Each number is 128 + 32 x the weight over the matrix's rms, rounded and kept within 0 to 255. Layers, rows and columns count from 0. Numbers have three digits each.

# layer 11 attention query, 256x256, rms 0.0739, rows 20-23,52-55,84-87,115-119, columns 0-127
164151120131093140046142152144114167123126137094174112145117115151100107138107170161117134129155126139108110092139145115155110173201104140110133107099079128142120124146123159101173108128173202082105082102125146088121127117094143145100091168150121158105127141118124135106087128094116093131123180135079121101109143148097169102117111142095153131143171135113113145121118176134128143146133
079152136081108148122104161079135204128105150082142089137038112164114132144112137131146171163058158100129123121146066137145131151078143086131080168168131113122124091084147139196114186101119134157101128123161124085157132178145092159128144103112090142135108126164117124143172137122006144112104121169156108112130153122146144088133127148140178174169127113102136130091143170151118118105117
091160126108065045104130134163112154119099152084161131138103153129136099096103160132168115101045184166095138137110140099186128106116144214152137112124109152144151164118164193149111134118102094123094153122129150098110141134120115151119126139112086177169105142136111167104121138123188158118128137128076124075097073159099098129081159106158100121130093122128141108136155153060096101086100
144147102108061173101093120136091149126178077122178141097193096117167078114109116073128192162115180125099185137173105153139106070149111149158091096116114174096136109197126115091112076088169081134103144173120190113149107113139149059160139134148112119130090171159096132134096154167167113108103077152127119122133203103118153136128154129106183149065064142093194108144162111126142111149121
093165192135145104115187075157128215127104153101111171167136117128065135191092141148171151188117171096090086122113131080099191170165237118142116095092086110129130133114101121158140082117134178161110041134083105122117041183099114215151112128125114158093197137135166140127175102094089099069072090136197080136193091213165123134125089218139111083126138112106098061112127125145130098181126
146197107095055091159129135139100137071177084112186124163101199144138133079133123022136172119108080123182156098100104150144134105170122106148163114172183103110120156137121148093142168112150171135129146091149142127086108107118082175100136106112094107122110139155124147148111082072125110120098104140129077062114118143141143187126132125128178139134161152054111086129066106233142131151161
162094114054030067123107161181068182126153154099136115169172186128065128115128148162115098085131139100097038160077079123143120124072116156137147201116115177028153127111092133161150094183138155146066170136087104119062176098138121187141080146128079142151142139108169148126172131141203138149117108161111146167189057127111146136100140107075088124105142087124118085108119122124095160165124
127136128121120097084121111106084130116134099150133127175167159108101152054106092161123133160111195100125132185158089122081124170107146087068115104160171160105108116151167099111047081153121129139176175132133156103185123137100133095124126138114108114165083173155097135096104066147175169189115136186060129151179102125104094092166179155137210092069122115117125109176174057073118146145158
146131122157160163062128115147141110132135119145160130106113150140094145134121111068150119210122148168118135118094141141119115118179131130089133144104150126153139164135095089105213100109137179124173102138066085160127164120155150154148116131148137146117120146182120096156110127147137188206122104130176130110132125154121126069138102116151179125144194048157127102089097129203130108126128
141147144100103140051147098125139185091092109157182117150124065183081144166180159116151106077067114121152124168068095092152132178185169146143176184148046201107149117138103115094196090116184153156200127134090145124182098113110112216154093102137130094164114164112160161144091115117157209115111112127149109080065087132159159181068147152122161080219165123095197096130047080113134105064140
179128128064101088145136081209083127154132153107172130101113168132157128133116090168147148133094134126126065201167073173144154135190145117153122069081114152095149155087118114104063118141066162136019123116136106080072150126135140124121122136098111159109175067102127157140189133127158195130173096122178133123083000143134155195087128154122096105103086131163128116092117180104094092123153
143121090082124121084135111080119134105155159148140103049102139098147173130171030196153191101106140138145133144139059133180148117103115100155109098127113091195140091164149125092125102130169101141150148075107199124115148129180150151166127157116142135161109127049101144075122079144100055143105156163138127150152215161091142141097152121146199121142139172127135144163147095115140076162154
084154102138135149140133165123124193089145087116095165117130141125130100168146095132157129103123150139151125159113132102118173116161153123160164109163142162112166182133144102136145115073159159166074125133127124173126166134174133146063079123133101184151102168139086177125132154118125169153159158112144118136158167151096125114132110075063097090106064136125187073148181124114117087106117
126170197147106162093088121146094201180144149106118173132092106127074152094141161165121145129054144088087115101086197134119145135111137091145105109088070112147124158125168138126077139086140197129148108151120175181108110183120126159145164171174153096135183113162114143113160128148073123143127116122141097140157151148092154082129097125149098108172223105113080098141126138147139167182141
119148118141144106128094140125113091097117125077120132149101140161175105081107060119150146124119141155157155118156046139129128128105138168150128116110178093161070161106061180097177132151136160161104122055105145083125076130141111124129129124118125106146104149114147131158088140092100138109140081156117138126120123171153131105080153125116132085103158060107145107189151117141135127091145
126119139123096084100172117168082126144219133071156148157153136142136148150119112111169080132080116110131110132153093136125123104122128133053096092124092200146123098149150118119117155172146085123018088132179124114095116112143096052152090153136127088128175104114130138119190115114097129185169117163156073110114028111172103132166107143137074107145151105105156094127158100144129159153183
142231181075068101114115141110061157153105142122120117145123123081140125077165141161114146114130154101091147126128126133132134181058149130097118138121160104137145106087163079095060091096137060152170170119105162138113140119139140115150121108108116111125087105137091090110098127108168178154146131130150153103185193140119128095163168105114168156115097105163120135181145098143102135171063
# layer 11 attention key, 64x256, rms 0.065, rows 19-23, columns 0-127
098181055141168065101157162165151137134191115165082088175125149091094123128127111091103109070160106153154101102125103084127148142255180178165113129174121141192147134150077042121141132099112165158104101117105146180073165118123108124103114152123111130166154140171117132062096082175160120082156132165111096153130100128140130138121110161073095118142188127173161130125155085165161123128130
051049136066150059139164120131209060132065084165137101088151164164147136145137137089121119150125096151158095105078182136111090084126097104115108134123122069151177193115162172130126168160146214102109088075131115091092111118122102123146130182134179126087137148107216153127163171166113147147110091146081122179155083140100136159115110125124079146152148184115109103078153133134131096079132
101162168109125122077159171154115160124117156138178157152093067138088126105103136114093125102156133120118122141103109125144106096142114088151149166102106180094159127131151224138102173126145181141127116130113091080140123159104112210115163138139152119117125184161105195093169052150107176149113152071116138121123103204090229174138106172115126133111195187134137111106094182190124098048114
106138089138120095108107046089136142159122131146082120115172081169125074085166130109123112108145111141087140147083145132162156167161158139112155145090127148111127170157052096107195100146135072109070136142200134114106155099135124168141098109120098133082136093108200129135173123110123163120190155171158079129185066163138148135085119044093130113161076105144138157135095065116142143106133
101204126157122080109108071180162144139128121101157141130071149190081154088140108085146138136055130153135192109094057125121136118138182148138132044115139056124121126096077168124200135112197179177115128118094117121161190108119122138134145178136152105126161160122083107097087130102113159149124143094123142091137117208105099140088149144169202119138134085151169159161152131121114146183168